Weights of a small transformer language model.
Size: 8 layers, width 64, 2 heads of 32, MLP 384 GELU, 0.663M parameters.
Architecture: LayerNorm before each block, no position embeddings, biases.
Each number is 128 + 24 x the weight over its row's rms, rounded and kept within 0 to 255. Layers, rows and columns count from 0. Numbers have three digits each. The size before them is the row's rms in percent of the matrix's.

# o: layer 4 attention output (transposed), 64x64, rms 0.0993, rows 20-63, columns 0-63
# v: layer 4 attention value, 64x64, rms 0.0804, rows 21-63, columns 0-63
# q: layer 4 attention query, 64x64, rms 0.0797, rows 32-63, columns 0-63
# k: layer 4 attention key, 64x64, rms 0.0805, rows 32-63, columns 0-63
# up: layer 4 MLP up, 384x64, rms 0.114, rows 0-24, columns 0-63
# down: layer 4 MLP down (transposed), 384x64, rms 0.114, rows 0-23, columns 0-63
o20 076:129164120145112187151122162126144071119141103129111156128116089097172125077145152133155130121130114144107150076109151130156157121132151173128124158110139114132146111157120121149143111103133166
v21 071:133110160125106118109124144152110157112108108143114096110131114128143131160138148121164102113123115102129105118165122143097148108097090146182111140107136193096127162146119117141137129060174115
o21 073:146132115147134146155143116120138094139167144115154174130105143141129129119126098151138132153146153126135145119107139114158107149164183137128169121167129073155156103125143149148112128210116145
v22 078:126128154131103142099097142148155129144150139165127133145154168142112181145162140138117130145174161124132115144149137181166116165149143148155147168131148178136128156160116112134100158105127158
o22 067:126140126109147124154141146121107121110105113089132143117094054129149074130089107136156136096101118160121147119109109075094145096111137121129133107120117066133118092114134139148155117149125103
v23 059:123108115127110123166147139167140131169099194107144160126167075149153098169099166139095117115130079105140136117161161128108126136121140147102106117143115128155138153095136134124133136158115123
o23 065:140167146124162147121121115099139139086152091134118111131094193104108164099150120126168131154152184125113114148088128115137137125136109125126138134119173103113154100134132145139128132091180145
v24 055:104139118123141144129125099155088136137085163155130155125125130115158166112143174114158089121107075112159097111133133127114117158165100078126116153125081132128159159119121135134130104150169147
o24 060:142119108105138106145114133110143114095162109097122108136141116114121085118096077152094184145166178137122131168130124117128138092091141172118135077145161100110095120133121128132131136106109118
v25 104:116138149112150145129149156115153130151149143127140146123146148153138155151141156149117130161186133134129167142139151177168104173145146147156146152122169159146140137154152172127138161159094166
o25 078:155145124142128122147104101150144130131129134148130143156119111111139137153126113109171150096095163132151108138142112094098192058107117130114140143156105091140144120111108103157141145087176105
v26 086:159119122064084095117113124111148156137083141105122116110130105116101122129101114122109071130081135139102095089159119109142150139106122121100135146133104115140094117136088121122143070142141125
o26 078:109130140184131155134151132137093103107165130121124130120130162145144121087146095150119145100161138164153157160094123137106112139147114100135114118106159130096141149104172136134105194085116120
v27 071:162091106113128082153092097128136163096154147089105117123102124132161098135143147118131119133138103109135183139122115148122094083113160119115113177130140119130123113122152074120145153161157147
o27 076:087174141134125183116152135138113089161104131159144133111130133103099138134121114149118133130123151138100087133135122071138143167136099139176103095148109150133104138133108184125136107096101110
v28 075:076149119163122169136107116158113128125137123133176139183151166133164125113139099106115080111135122114161166132172129128121146171117159137121141130103119103138113109148133093158136130081133110
o28 078:175082139083133086144153131117120122107096128117090131113113072131076125101118126154116155144128144125111096123086106134118136107139118112141146131152122153098142132136115173066127103153109126
v29 082:140124132145150129173130158137111104183155142152141121161147123100144151135138101080139144138151088087132154187112126089125157133153167123125127141142167118150124186104132126146135134131134160
o29 076:124140114117122132072148076111134153094104134124108132113129147138130106134114159192122126126125150155126099081145131156126070119111108153132111103118077132131154075170111145131131132145142111
v30 075:134146126115117161148118152092128174124100147155106131110104144122176087109137142096122085164097133116131095123081148134117156098109114099131095132107073143149145105121117118116123180131123099
o30 081:134106097115149079113135099140100092122142121105139115133133134126070152145124108159118183088143090153117151104168111126142110137141145166106144089147171129106107139145130125150133080096132128
v31 083:132121168110121166133100155116121106123123077117111128126095135091107144149135068132086121114090112100134098128141107157100121111142115107104101131109109151108099073123145139125081100118158102
o31 074:124112085112136061104138109139112119122117153129152122143147105166139092102141185108145122108154115162114175108104136092151153135095119122141144100121126100107126148138092092104154137124092149
q32 127:092092149116079115086129115092098120094113116106128099142132112125150111132108131108124126093132101099110115106095117112119082109138104095102119120095077099139095093113098121120085123145100107
k32 109:117124132152128128089120141102128178105106150098122133115125083167160090117100159148102134075110113142177145118164132137165096140122138136137095122086090134128121100123157121137135168158132119
q33 090:125174087126112127137129091135110108130176183144126151123141120109134119116082087138118117123162141129134108153138117136120155145130096071155167166117117140095140126160118119092169118145098152
k33 101:139139098113123107148158117129154091146110167130119148129148128149120084094155108139137173113085183122133115141104142124108142094129086105146169094157098150117120139135109131075091151110118120
q34 123:121117092156122077113117136112123106098084078117097079123111117106099136127108098098096119116103094094102113112117150121120128104076098106145115135103116113138101156088125141109128107129114090
k34 117:127113146121116123114100168116145161184141144123118103120149141128113134168135154078086127118129139069136093163147097126121163154124091109161114123130135153136121159092094104089124110150111113
q35 078:186118097122103095114131127155119135133103139128132148128113105092111117141140121076111137156154151126132137113118078116139104109151110145083123092123145133054117100112097119151158095124138163
k35 095:115083110130135061086138108193120104186132125110137126136143100125123108151131117134169141136118103127123150158131106126154115153161124118075152107134154129093113127137143123140135105105110167
q36 102:116139142154137138130078148120134153177118130141142167155135109128128121079141138165121092116140132199124122132123138131095075152096122146147119156116155107129122144091136121086094101120089138
k36 115:093136129114123154175138189123106109090122124108117127126149139129155108079130146079146100157144105148122181118096126124076135132099107104131123146086137159117115151095122140119150153104134135
q37 107:090133131121107068078138101090110131122157144122112076152119095086106116097106118132116102108110134131089121143109099108106139114090136115112100117094118127100102085124113087112125132154129110
k37 108:110142140106103079085126178106146159168121137112134117132135097107066112106161129094178120088132138151160124158103143123136119113129128136135157124122140153091137131111121139117132150160179127
q38 105:174158111124101192124156112117134139189125121163164145170133155152151133159122178141141136143126133148117173153134132133130139102142117111137125152116154161140124154180128116157126158141126143
k38 108:136182101138113131122146093174154143107116125185139100133148134132160104163142160129131084124115096156134110155163174169114126100108130111122134132122105142115103127165101108137126155081140121
q39 120:124160146145132138161161097162148172124153174141162153117134134155131119140129124110151184157177154143172135133145153140163132159116146119128136166129151130170099166130134155151128140143136155
k39 105:125087124135128161200149099121115104120099173177161138115111090155098157145096129120155146115115136147134095137146093101140108132152135141110151143174124145144100151097148146138127154134131114
q40 100:131162108121091093152123102070123128109114106122124105148135111162124144110128127125132104130116175101160151170118152158119084136142136108159136113136149107157126173092130109150155185093133138
k40 117:142157154143148123158125089091117148112146128137136109148081152137139135128166117097153106137117106114157117185129099144137154125166138112132126181118154063129146136106146094104099148112152110
q41 077:129112103147125065141104162067146113117148086123160153107092157126098108114149110117109130110087136126168129085136090127151131161144127110160121121118114140133132131159100107163107095130112123
k41 092:114123120131134121187136133091165131174169125130130139136130181116139116136135140124091129115144111128160182106152096115115113176120138116117188109135128095153113123132160123155130081152134153
q42 090:131115137103125099154125170127140158124139136172162130116156139172113150148142125138093130153122178158119150128116092123093145079169138146131149156092138082131117131150169145130100114165139156
k42 110:097110091119162095153124101104146142136153144096152084100123091149125113159097119133091092159102098169110162139105125121100108112133133130133123092125116101143126126080123178090119133122150140
q43 117:116119125135099108130117128145078073117112101085134128109118122087120101138145110150094107134121103125155101115100102106124102105117108112133126103140095100114076090075118098105097099102127103
k43 111:131150128155130135127141179143081072128141137071137137099133128135144100123122103111119146112140104124109137151144104135136097154136158075149122099103145122107109103107179097134082127130083121
q44 089:153142148080153149117138118118158107117116157136179107138126160111133110103120149157158115123107114127157141138133175108099168158141132157181140113147135115091141101100141106186120134152117159
k44 104:108157104134138127095129129098130127117116138123150161127123149116154100128134145096178133139143151129105101129109141084095130115095141178123127089135134042125122091116130123148171149133087115
q45 090:143117136142126137157162148098142088113116152139160146125127140191084133163143155116137130141140124154131150119140192167146156134151156132162126135109109109138075136154082117090135104122117133
k45 102:128147129104111119150128107105146083115130158113137146111171115146149112159156189130135122126111073132099116121165134142143137124123157178155129147150127104172123166111090114111127088147094152
q46 088:120066139150111129118143138138152091128145099102110138162140098141109172091105120116132125155107187124136126154112119135146110096167159114116098133103094138125096118143114130155152091097128176
k46 104:119128139110120146129139118132182133123138116087122138128159118141122125157122069133143097140105122098139131143148129177152103095159164147098120174140186153139107085129137129121114112138175171
q47 118:128114096138142157131177150154133162109153147133142166168142110137110162126169162149129140173154132135123116148150150137162133159123156139182183126112135143168123144138152106122106137141171143
k47 116:163135110058170115131121138100075133078102138137167109114132130153093159116110141101126102156123121123104097114135153116133100129106161083140128152134142140120108102141133136093127119175134148
q48 125:145118117092144128093084118115094134120115146098084109114103108142124155112120092093120099107119125121129118116119139110128092101112081121084150082088113104142147090109100108087106108102100122
k48 113:125090068158168111086124144155138122122123157133128125128134101149141149132115162131152133122122162136160164097103098089160158127128103075135100157118146125146148108127109096108119128096153171
q49 084:130145088137144108127142126130122138134092129133188160147103129166127117141163130119132132127188121100114138135122146106133147138157102194132135104098165163121087099079125116120147130157147159
k49 095:098139115092148089100137116140078134160090135152174145148120143136133144111122129119165108152093096139114162152142116093187157172130154165129121104128132134113109161113109115142162109113117116
q50 087:146109128142126143109154143096137112165160147101128120083169133132072117109158146154122119139168104111167150151116149107140087114109152096093119132138144107137136100126106114109127170094072132
k50 088:136088131141138160106155100163112106079148139117136120115144162170116137135171129137144137044140113125111114121094145153103132110117128144094118133131186114111137152129141096147115162148117146
q51 099:096136115113127148103095132151115083092095092133107065097114092158129099120118100151095124103175141138124125149138094097132151106133104129135101129143110102126107112119129105146124078129170107
k51 107:105183168129156157120171149129123109123145087117126106135126084154116118149111091131109135124154158149152127160156124099177142130130103122184100095132171111149100143145116163137121119109129128
q52 088:151140154103168142128168171130163102150159123125132179150081127130144151156120125159118092125142181098129135151122142122119112153138158134122114137158105133133139149161091109093160136165154150
k52 099:111155069112118149114159132147152111159101112134074153128135130157136107098146098140132080141086102100131131134078136126142123139140132098135152133135132098166145111164099131124125087180118123
q53 096:167108171119103114173143127129103129144113120129080154142161143150130173132172145144100129112105092156130129157138111097162139105093150108153138112150126103099152072114122155130146130125166138
k53 106:186155127126127090151124125178138112124169129119128155137131145151155137141119131135119145117167112133121194121135100150172126118101145145147149154134135121094167136093085124115124165182135132
q54 102:138129115110136118120128118142110142147106090137116069099094095094107096129128125096096136138097116112122135099113083089103082115091141109108100104103127115103106126153099100119078115102133095
k54 092:112082129147132132113139150171147118183123116139136063114126093110093135160133167092119076118160093139133103124120121163121099158138093109114154146104134111128094131162138117145153129121115132
q55 091:127100126128100144108119108133129137118100126091087132120094135132112091138132142116122107129107164096075159161071147133109100157137131133101140157162092137099099147108179141071131140130133124
k55 110:140125179141116128123149156129150166116091129149122151091118104133156134129113113169121109156117099086067111138066134131134144149180116110110105128109119130101153103117125163097131140124090140
q56 096:136149121155091121146186162134117146165120163115163093136131170158142150115175100164124142161151110124140123124153137118161093101137112141113105142140126148119146183135134160112164147151148131
k56 109:093112115138120104085139091142099106132114149159108141133132179175109170110141124136094114151160112129167135164124133176117108139142153149130085115143144153124157173104129143111106152139105101
q57 117:127110112118076114063115071123131118095100114098103123130112131137086097124113118110092118110124105117097135091157099081092134151142128098125127129114134095132116107105135130102153125079127115
k57 114:140176155141138089100142124109142150100129121112107125120108143133065157156095137171145156069135109118094150146125077120109109146118091115120143115110138148120109108135098138121133092082129127
q58 086:111123071098112137124101152115115154119170123127152127091144157133039096112137117166125137145170114104124122101119153100110139097174135130126124129127121129147164151168158125117132145133122138
k58 100:098096056127158125115124104105124142110147134137157107133128177120108163111144095166067131085125135129101133124093167116094114134159128120159142097121165115131126140148118159116126110110127147
q59 118:179131139157155135137143139144174122116148107143167147144165142148121144147131150137116117175118143125152148163140109129137126151122081158146186161144132155148153121156161138168122165168112138
k59 104:132095148118140108146117110128149199111122130115133125110142172185150086169107119123128114177137170116115121157130133116132114122086098083105157084138115118109111119130136104167130135145128126
q60 125:110131084101117148141122104099118139073107112085119082127128082124089113099145123109100119106128093117109132132117081155118127144104115114104097099141092090077131125126091126128109112122095126
k60 118:158091150110133090150148124105129126106121099119092091128109103132164082104136164135104169135183134137143118140103134153168131131132113169146141130123177112109137152183136116096144136131105136
q61 110:086086137086093113116108117111109104145151093145129129080088120154110087099106116121132107106125118101071103121115121103150128121069115113115102110114133121125132105126115120135105141111161079
k61 113:075150140146105163125110106135139112150135141142146098091098124128129161118144119089093097081143126104123126106091130084202087152111108136134158128118103129100126121146108138133111155140139152
q62 095:150159165156140123082154162149128165088140145154128157121122134142157146181155141128131122112119142141170141168114102109103109159132186139141145123157124105147124171164121139136161127155136141
k62 102:131119121096122120146160113143093158124093139117117148129065079148107099158114121136162125106123084134152135132114111129070121122115099095146134124133113096162166140139129129139150108184106099
q63 108:143146083105138095141178091111128101132129121110103096097129132130140130128122116096135100117135126152093088108144122117093069161122097144120076126088087118143167127123149097119124107112156122
k63 118:100137150107138144096154095127124114126121129128104112115130186125118113127146189141156121173128170168138098098130072163135095158137085129167130130126122133126156099116133165103119116146149139
v32 131:088138111122171135147149129152115120142162135135110114136101144151123135153121115136137143114121166123104102147130107208157195142087159117098137143085092117127113146113152143122165113133122142
o32 132:100147130144095139106136119067120147113159119144141144157154143119081130077093131116184099123130132148135141099130125160124106137162119108108140107112132153108117091163105078095123101136102147
v33 120:154142106130125128160147120140165126157160162155094154137131113130143142125162146178121087137145129122136087136199147104128155145138110130136149131086177132123119109097154159145156156162133136
o33 117:081115104125129156107105139144156138097148134111112126133082128137145171119148133140086149119156118140169123096151097165131116169108087181123116136103189128111145114159101147107125141133135133
v34 123:138152115060116133144118139112109112111116138113142112186159109141123136155174132106119142118089133091086141128113074130134114151128109132081122114121109130163156138152153149162114166106117100
o34 119:120132122126145157181120163106155120112116132179135086116109164146141166114125101132115120124108159160097124148109143124159125099139126104095082093125088124126157087155133140145091110110142169
v35 118:079125137121154157150115120139146146122144116169132150171098144101121108165110107150137127116118121134122135128145083123106101111124126145139091090113148137095122118125124095067129160167092189
o35 119:126134156099149125120166104117113136123123178164146151115123095131145142113098154167085103156102151105109089138120149151138112163150144127092162113109133157154149152112090134066122127112155132
v36 117:112133134125129118098094097162067120130134112126124133097149109125152128120127161159107132128138153111160101141094092149086161141166152126147175142117132149118088115133081153185133141138144143
o36 124:098127156135128131154104140131121112153168088111144145150118137110119116123176094107144094105091104149151146152146112085100176160128158134137122118087114152163128157151098122153107095087137113
v37 122:122144168073111170111150129094120118155150129088158120138109129144181186122087133133111142126091127143174121142151148138123133135148109117089156132145112115084148148142125122112165124131117158
o37 123:160182117098116152156127109146169133155128108154116113153146165118042158156118122135103127139088105121122120097157139145110128097097148149121143169124149106145133129106116125121104157125129152
v38 114:123161104124166135121100098117110139135116134146111158104153146115122086157134133124129149148171057135137108129102111132164164107137117111135158137174118126131115153108183147121153175104147157
o38 120:100059085108139124130134161100101101145123094132146146138115103145141139116132152098112144135116093136147132143134196142102112097155170144125101171142135106144105087128116130117129091147134105
v39 123:135114115157126115147150088155144124142079105071160116154152130106124149108124167119116102102150151130103095162127131103132146118125182078160104132150100110147168132119149152155144132108120149
o39 128:142110136146123097146099128150145108115148076105072144151187139149154128102133128147107160146150125140093166131147111163172113149128139117091132150129094106104160142114115106134119104092098125
v40 114:148153113160205152121183130099132170147121123133154127125153139129162130129159124101114142131106149120128117078143097136139107079156129140099149138123142124097113178122110138125135133164110096
o40 117:137127124113157112103115138105137181143091155159083164125147125129153102109124166145143097119092113144089135139128103103105153092128122189081127127128144143150106108124142116127137111121067121
v41 111:124083115074146152097120135129150140141137095128176184094142113125108121094131147147140126108137109129116139135140089173102179152123123126121086113172130106109115109134114143129098168124153102
o41 122:117122115121113150127123135127089156109103093158162130137089117123119148141088132127132108122084132152129099107176091130171095165136173109135148169142112117135102131116171130159106130112144074
v42 117:109137112127064110116158123136116149109122156131120156094138136090170151117104118110110114105144182136079143115163102130132126123160137104115126129133154089136091152162121122089161141143166097
o42 120:144159164143185109142111173086098109150174102129110106079120113101122132148121151123135121142110147153155157126129068142121096109099115144094141141094158126115099113119158126139118120140133109
v43 120:140110164137086140145173135127118144165117109144119122200112176151131126142116152164130138153099150109146138108108141133153125146104166134154149130150153107148079152110101149125128151103165154
o43 123:108150127133102116110119134166109087105124151112113147094119132096108112151127156142192181152113102158124119143133143157112106087110138152103134091148112099161158167166112098131119150125110129
v44 120:130140180100161105093125104145156088130130134145115181126128105119106118136079138122077111132121143107110126094099142134110093124124112159134121149109141094132117187110159089132127145110155095
o44 121:135126119112133137101124151128090093106157153159126167137141123117149100130166163103100140136138141146118114116162131148090149085079112123205147139111109150100155105122150107113091119117136152
v45 123:167109130177137151136095129102096107171110140126136149183153123165166126135115102094142118098134130157107083130130119168123134172150108141128140098103162139132139113160105160128143132144166108
o45 121:131132120152129110108124150108115117128110155126167147155101174144080146113174108130094105135085141149115143161117109110148150120098069109112141144189124122117131141132074126116148133166144113
v46 122:078101175092143130121131097133091177154141135103111145129135132102159157114109150127137143116142113141061151165121153144143101089115110129129161140152151118187133126117127118137105140120099133
o46 120:154182108149130146138143123142133091147126174127078130145080158079142130132105119100107169142152137132151162141153125146113159145136143117107152133129081117138096095115123109138120090113156094
v47 119:098137122142122123127114156133124111153068104103148075131154127155100115157131103199127133139141132120108108068129142134114154143123109140098157135112133094118134134093130080112104169148136118
o47 123:131116134138111172133091137136140158135164109182083173136135115129148167131132093138105110142125128138136141117076175130112142129118142123144136088173140089138116174153123133109117144176140107
v48 112:105105105152154101121123173145132152101151091118085137150147099125128183112163139132159129131098121116113110124177148134133103155141098144157170120130119085107106153125120139144076159125110107
o48 115:108124093143128178103125131175137110144130163115109154096130153167114140117081135166113116094133167141145165127092124116151145126104153139160172119131118133123118102171127169134136114085101111
v49 119:134141078153127085132138145135121128148132079085164172098080134120148164165132138127117122113101142147149082137098140162121133144087125164117115140126149161156128095144142130094125153111106139
o49 126:132121089151097080161120106104158164114130113153130125125113086154091088134109120144106133114169145152185107153119134107124120108080114143140164135121078121161130145137097113127110113148104118
v50 121:156149116120147128120073110133106113121098138137079084109103129097123100108124125120139108108098150077124183116163133152120116136111092133124119119142148106137118136089131175112161162152101163
o50 126:080112140130135154122154142170137136151141138104142154096145080149123113123124126156146120114101139130114139075149165116137146107112100145070111140130093144118104108149128094157102114147194136
v51 122:116134177132143085185122123159151115137135113143134107117149157129148126116097102127189130126128113121159096128164142122123127153161157107154123087125134149176157139161109129103153179134124155
o51 121:095115119139143156132094098110123113143135168122161143133138131118121128126167141124109120145152138114126135144094164094181097162114122115091115158093094119113108136139160111116086202134093120
v52 116:129115114107134126118113144161120110142150081130171119127094153167155122091143136161143140111142128082101144145133119136142092085178104121136120125144104142177099129124152101107196138121144107
o52 119:135132147125101154103144146099135126114119118107114111122118112091119155146129179140139129141147138216107106099135148127126161150102145111106107135099096143113118137105133199131090113165112121
v53 122:156137130162139131097175112137131117125167144133158082133129112104137116085115151135145161137120103105112143161136123105073135134096119159103128141137120128175102133141148144095108154184153173
o53 124:153138163131143173138123134150121095122079091158128155145137159155134123152144162136162134127126138092144080117133130154114129143125050132102132099117085159133124138137123145134139131112119070
v54 125:170125090109166154126149100143121133172134103085062133114099124136115119115132132103110147123131118139124102126142132086090134150163157136141126104103090154105100146114112099157115166135157162
o54 128:161117151107091129112098119123156142130136118121081115119095150156142120126169140111131108140118143098109096162155144182156159104133132145148114178128144185126104152172107106106098130104125118
v55 132:140150152139136104133112179153141144144120163141111124158110163166103143084127125102086118124129128176110115130123109140131136113156108153143099146175095106143099103151125119178128141118111189
o55 132:169124119129119111131155152114145127123141167065146183177143123143139122174115095151129103106132107117136124153136128197123121111099153090090102139143126130149110124154156144120116109108130151
v56 123:114096145133121146095114141163119116106111149105128126114097150146082084119152103095105124142105127130105149152179125115122151100122154164128176159094118121148160103163126119081141148083116133
o56 122:118135163133161139122183110085142166084138091089136120097117156112160117115143113175102162119098130123138152119091138151110122122128119095163114154143090150139152108170151125102127144129129108
v57 119:120155140140109125179113147192111170155135121131151140107126114173139147126209136125131183143136152133136131134164172133099099153125137141116107145124128097125133109125139127107148105120142161
o57 120:137121130091168098147139084127140169116144131125081151110069094171090139157115141130160142134118113144125160134110092106133093146125111108145111093173109143108122131141134172106119124116135159
v58 122:130092153153139115116170137133160103123128118122154163131119154096103155154151121105120168160120097132147149130130143154149165071140098109145109115080115112144098109158115169142138151174141153
o58 124:116160138145102140161169139085140114148143120112179130124081122168148083089127176122102125109138119134110132114137119148134136146085141137135107087140139107143130144106135107134130150107063090
v59 105:115155177111114137091111134152159119087170161134129106186124106146150114124158139095102159137108122136151128103109135130135123172144169063118132119166139133146123118131116156120166142126126099
o59 112:166106144166183162128128137175088144128140106108160114153091141134089136133131132127128131138132134139159102129131138111112138089150171104086139118147125127086156084134143104124104155110108171
v60 114:154159151145144149134130105139159134093095150126129120137118130102139179113160119140131103130132146152138172133101121180135144168130129134145161062169121151152087130111156079129147124150147133
o60 125:132158143124125152113153135148122126189148141135166112099176094124126191122138105088139144133150108135143057156128118125147128094114123150128121133167113141102137148115127130109132086095128098
v61 116:097119136148152115122138101090158111126160096152119129134147103134140143140192101142126173152104118133105145142126113136112107136116132118190112186137123149110141118109112111159192156154140120
o61 120:114130115175146155084125118110121127125107088148147169103111147117121157131144120129116157141149128103078128128116109122150157149119137105134138099128176163156114124109151130156109091092099199
v62 119:110139121117104137105066080162182115138081090130151142118103131150134134106125154121134163132090146151118142124123099120131148123133147104144137119096161136117126168149154151137076103159114097
o62 122:131120124157149133140163102107130129132110136142079141142169163129147102077154185147115169100093131130183086127131127098125151153101125100143113123126154130114117158137142099143112113104162149
v63 118:098129093147129102116130155128125108096116113143104140169129132121166125182115142088130153123143143155115143138154185115121117164166111124139144180187131141086133130138173123105115148145153127
o63 115:118129157134144127119149124133180071147153083130121139112149126160084122169118144183104132159159151116124114146116112114124120115146149114134158124155160149140096072128130143086125136154167116
up0 095:117129115101115121114101120177086138147140093114147135118101145106154116134123163123102147113125136161109144106091135151184148096133135141136124099218110153134098148135132127148162105146128148
down0 099:090133146118117142119130163111173197114109143113131147118111141163161128154142120103145120104102139143151133164066138167136117119150117130106095111125085146166105119130131160146155104156154117
up1 105:153167116144098159134157130137139167157128160121168106118173129167154144104118151181091134132122141132127140188118146136122151126124137158143142170157134112134143139150141174103132135168141158
down1 085:128144111123113142114125113128117112174106145161135177133068172133101114118123126124149138137108166161126162141083126114149123123201098172128128139099152138151132134141126111148149101123139084
up2 102:129154095151148125116148118131116121160130134119099094156113113139140151103186126146158128162112168144104105136139169163141121154114162143153176142122177133128113151159122158185136130161133143
down2 088:159077135125145158129102135109148118132129142141154099103111088168122141099123130117072099134157164156126098145110099147107164130168118090141128149109102163162141130106074128150120138125150128
up3 109:104133115133117124141096132164122109102112141120127135141132126131111081108108154181121095120123147128113111124151110150115107130132159112099148159116135180145167133125073179175091138162128173
down3 105:090153072120098145140135166135157111143126141133106149096078118155124136128141137124114107153123136110125125094150152138117083130160156129078145137142083121190140090121117128149116126162155147
up4 099:144138105159132132118108120117129114168105135108112145100118078130137134132130094111153151066121121148083127142097148152114093160135075129119168113121091143176120084139143132160117145142127162
down4 093:135139112129170127137118150179107115096136110167193116168123184141105159139147165140132164154159120108135124113125100111161112120110141111129100163116129106117096128136105132121179102112114132
up5 105:137126114171133140136091145159106107109132127117133111180152149127154115156148151169129113124138102116077085112128089117076120155147095129139145125172116121127124126149105134086100138112181149
down5 119:106171112156109111178118080116123120100129152160158116126110126098159154141131164124115083113134136134128100150140097126126091089093106148105147109176137137107145156125122089117119143084155128
up6 091:117144135124126107085105110132152118126140143175141136132118163115147153140152159116138085086164122140169145136115180144192139136149149146143130151122135111168141109116140129168112091135173156
down6 085:152068139120123144173129154132145152111133126124136138132166071120126078131109142144080166179153135142123138129108124143105139144133103131174122110156147156124090113129131154119166118109102096
up7 091:136093153119146114126061154109136112171135135132178098136085128140119135096093154156091121102150090161140076130133139127142165132167114117124146153092122135119118127104131104136152138135155148
down7 111:106094149143155130119141126111110129110138112143144089116117143137097106155166121125143120118080158142124159102176152101138171119132089114141122123134111129168132103107131115134199135078176118
up8 113:147171142094117193131140133168172150149146133160106161167142123124167120125151161113115128136183120136153146138137138131121157144114152126145108163157145173165123122119145142117164135159115120
down8 087:152116164143142115145102114114131128081120143128113124128119151161125143162110138147131167128147093159107117107110112104163158162208121115107152093100152152111153083127121172122122132131097123
up9 113:156118108138152157138151118149135128136126143131179147131150119085118134161166105140110155154130134183114139154141113154160188185130143117148133127139169146154123151169161126144157136133110100
down9 105:107132107156109154107129109129158137096114124067113115109166150087099131161078110157123173177132116104128144113124094127149118114148146145111112133093168135122154131100156113126113165123164131
up10 102:130157167116157135114134132153113136128162128178119144162164125154102138122167109125104117103146142118167127134109117108132180127192126137123084107125139133132124113085113148097142184158116151
down10 097:157160132145113127121170113130089107121061111158153130126131126107124109125132155147121121121145122132145106092129156113154102145162098169100126120112156117123113109191139105087151109089111169
up11 089:119162121164159137076098142089130127139101098135151159158172133121126110168122103095116104173098164139147159096114144159146126100151093115122144150128123105092094138115152153136141142142141136
down11 086:153146128131120097109167143129102130128120121101104132111133145122166129104086141105141171098150092150149139120141153133069107116108127155146184119093141124096089123173142152139184139126123130
up12 110:138060127120139073126130164139121143112158122133154116097144146156109133124116127138155152122136140157111112117174118126121160165153121139148139120130114132126120099174101141117129198074111105
down12 098:175137112149095132070137140105116117169119110124098127130116118118165119110107105125117113120135170134083176122090161127164174172096099096134120101108147110105130129114132121117114097155140125
up13 102:140108108121106139123110157118114098146151118139084121120158098145098123139124147102111112097086110130096138119151104153122105116151085114154123156173113184100165135094105121178147169117147129
down13 118:126157094107122177119158142139123158116113144115178151160128103135139082164164146124120136129137146091127084150127170123119138144146114148097118093119122145159124135155154120173164121117161169
up14 106:158147162105182139075132133113154110143184113130132121135127127185115114090094133084129176136134102096116107133149122136124153140155113133132112139137080124130142137180123142138129154160125134
down14 121:116146109151197138139135107139140188133137112120151150109129141175117156151106114137124103086140077112141074124136158143121113140137098159142106133082124140149113140140134181123109133130103140
up15 106:101128179139148167120151139143132094145154114122142150176128139163121151073138156150133109140141140139125093150114161121117158075137111131180148130154082146138147150099143159157117148129136121
down15 123:100118115116168155168137119178130134091141116132159129165148109110126093125061080152129123105128152137119121123120114156143118138166170130131115128152120162104139094137118159098115172118155109
up16 092:111133114128180127119145151149102111142098141098121121169130178141128092151150119110140145149119124104118088089135102103163156159116129159132167120129161144159150143172115155079127110148139162
down16 087:091158167175103139133109095123130130111139137133163128136115111151095119149109142111124103149106116146162127128178134142078099103127142166101103141133094140134101180093135179148153144118142139
up17 100:128143149101116102109109152121109128135101143133166153151101072133136130117127086101151115140099123127110147143071118137170171104111097096155161147053136108149138117117123136144135148117141117
down17 105:151126160071136129125156134124098107106112178141123126117135205108145139095147119138163124177143154099115079094170165129095106138120124102114101130124127118133110126149131154107117125131120127
up18 102:117127096182129136124147113162156110098142127155144157157156135139132129159185188109133088123132133157108121074094166131162140098137138144119148120131136136143136116121138137140163136117178111
down18 107:159147184095135119132098165148079148161097120146115119145120134141122128151101124139115121114141177094146129154152192123138157168109132108114115072135125124135119123155122115135175151140142145
up19 101:173100129121157187137119141120144117175099133114159114131161135142134074154147092120128120118115061133120119122152116163103126158122140117141142141140115147161166176153137156131157132138147137
down19 098:083136185108116124146143110111133096133138076161158147101146126087115156097119117111122082105113153151141132111112117117153158139151123121075140106156110107137153147145114115099108085139118160
up20 110:172105176136128115108163161132115113155147110154124131163110098115114140128129133137089131166111122115125134121106120119121095179115183120173138115124089132133122163161105138124134172101136183
down20 130:103117122103140154120184153122161128133128109121105168135120113133164130162159137143160087165115114134173105143169137130082123145111125149146130149094112081130144099182116118106123098131156121
up21 101:147145147130130105120160186172159162099150121170116124103155185118151115098161148092117104150149104113142120139111153100156121124159107137123145135161123114110084111093089122118133123136148130
down21 096:139116096161151129129139105102133122124122121189139154096152102104148138118144120098107129130144141134114110124163160100089079086151133124093098136129148124132106082100124167136134175152164098
up22 099:137132114134192123142113113141161148150136152166122159128112152149143154172176173103144150140134111117175148165138135159136154120165116138139115130137128157118157133115120169121123116185103104
down22 074:149145141115131134132139162105089109084116113104116127123100136097136120095078077168163167121149137157091140119122118141110079103110133158104136136122146131118090120187153137134162130111141135
up23 100:130147112124170169171083141135090126132174159127112132180127091152147102150129153110122135091129100106146121138107117130152087129127107147137130145124112195106175127118114148123138129102153137
down23 082:132140127087157104091104114129102133124121093132153156102147128127148097100104103136121129207116147129156063098112153114128111159115136176111097128106144124104111103161131137136116104106121125
up24 097:078120097127126127121118124151090107163179102091130120116166101106137116158091093098101134111162101090114140104108140166136133139097137152100137122133157142120106095145138134102124134085088127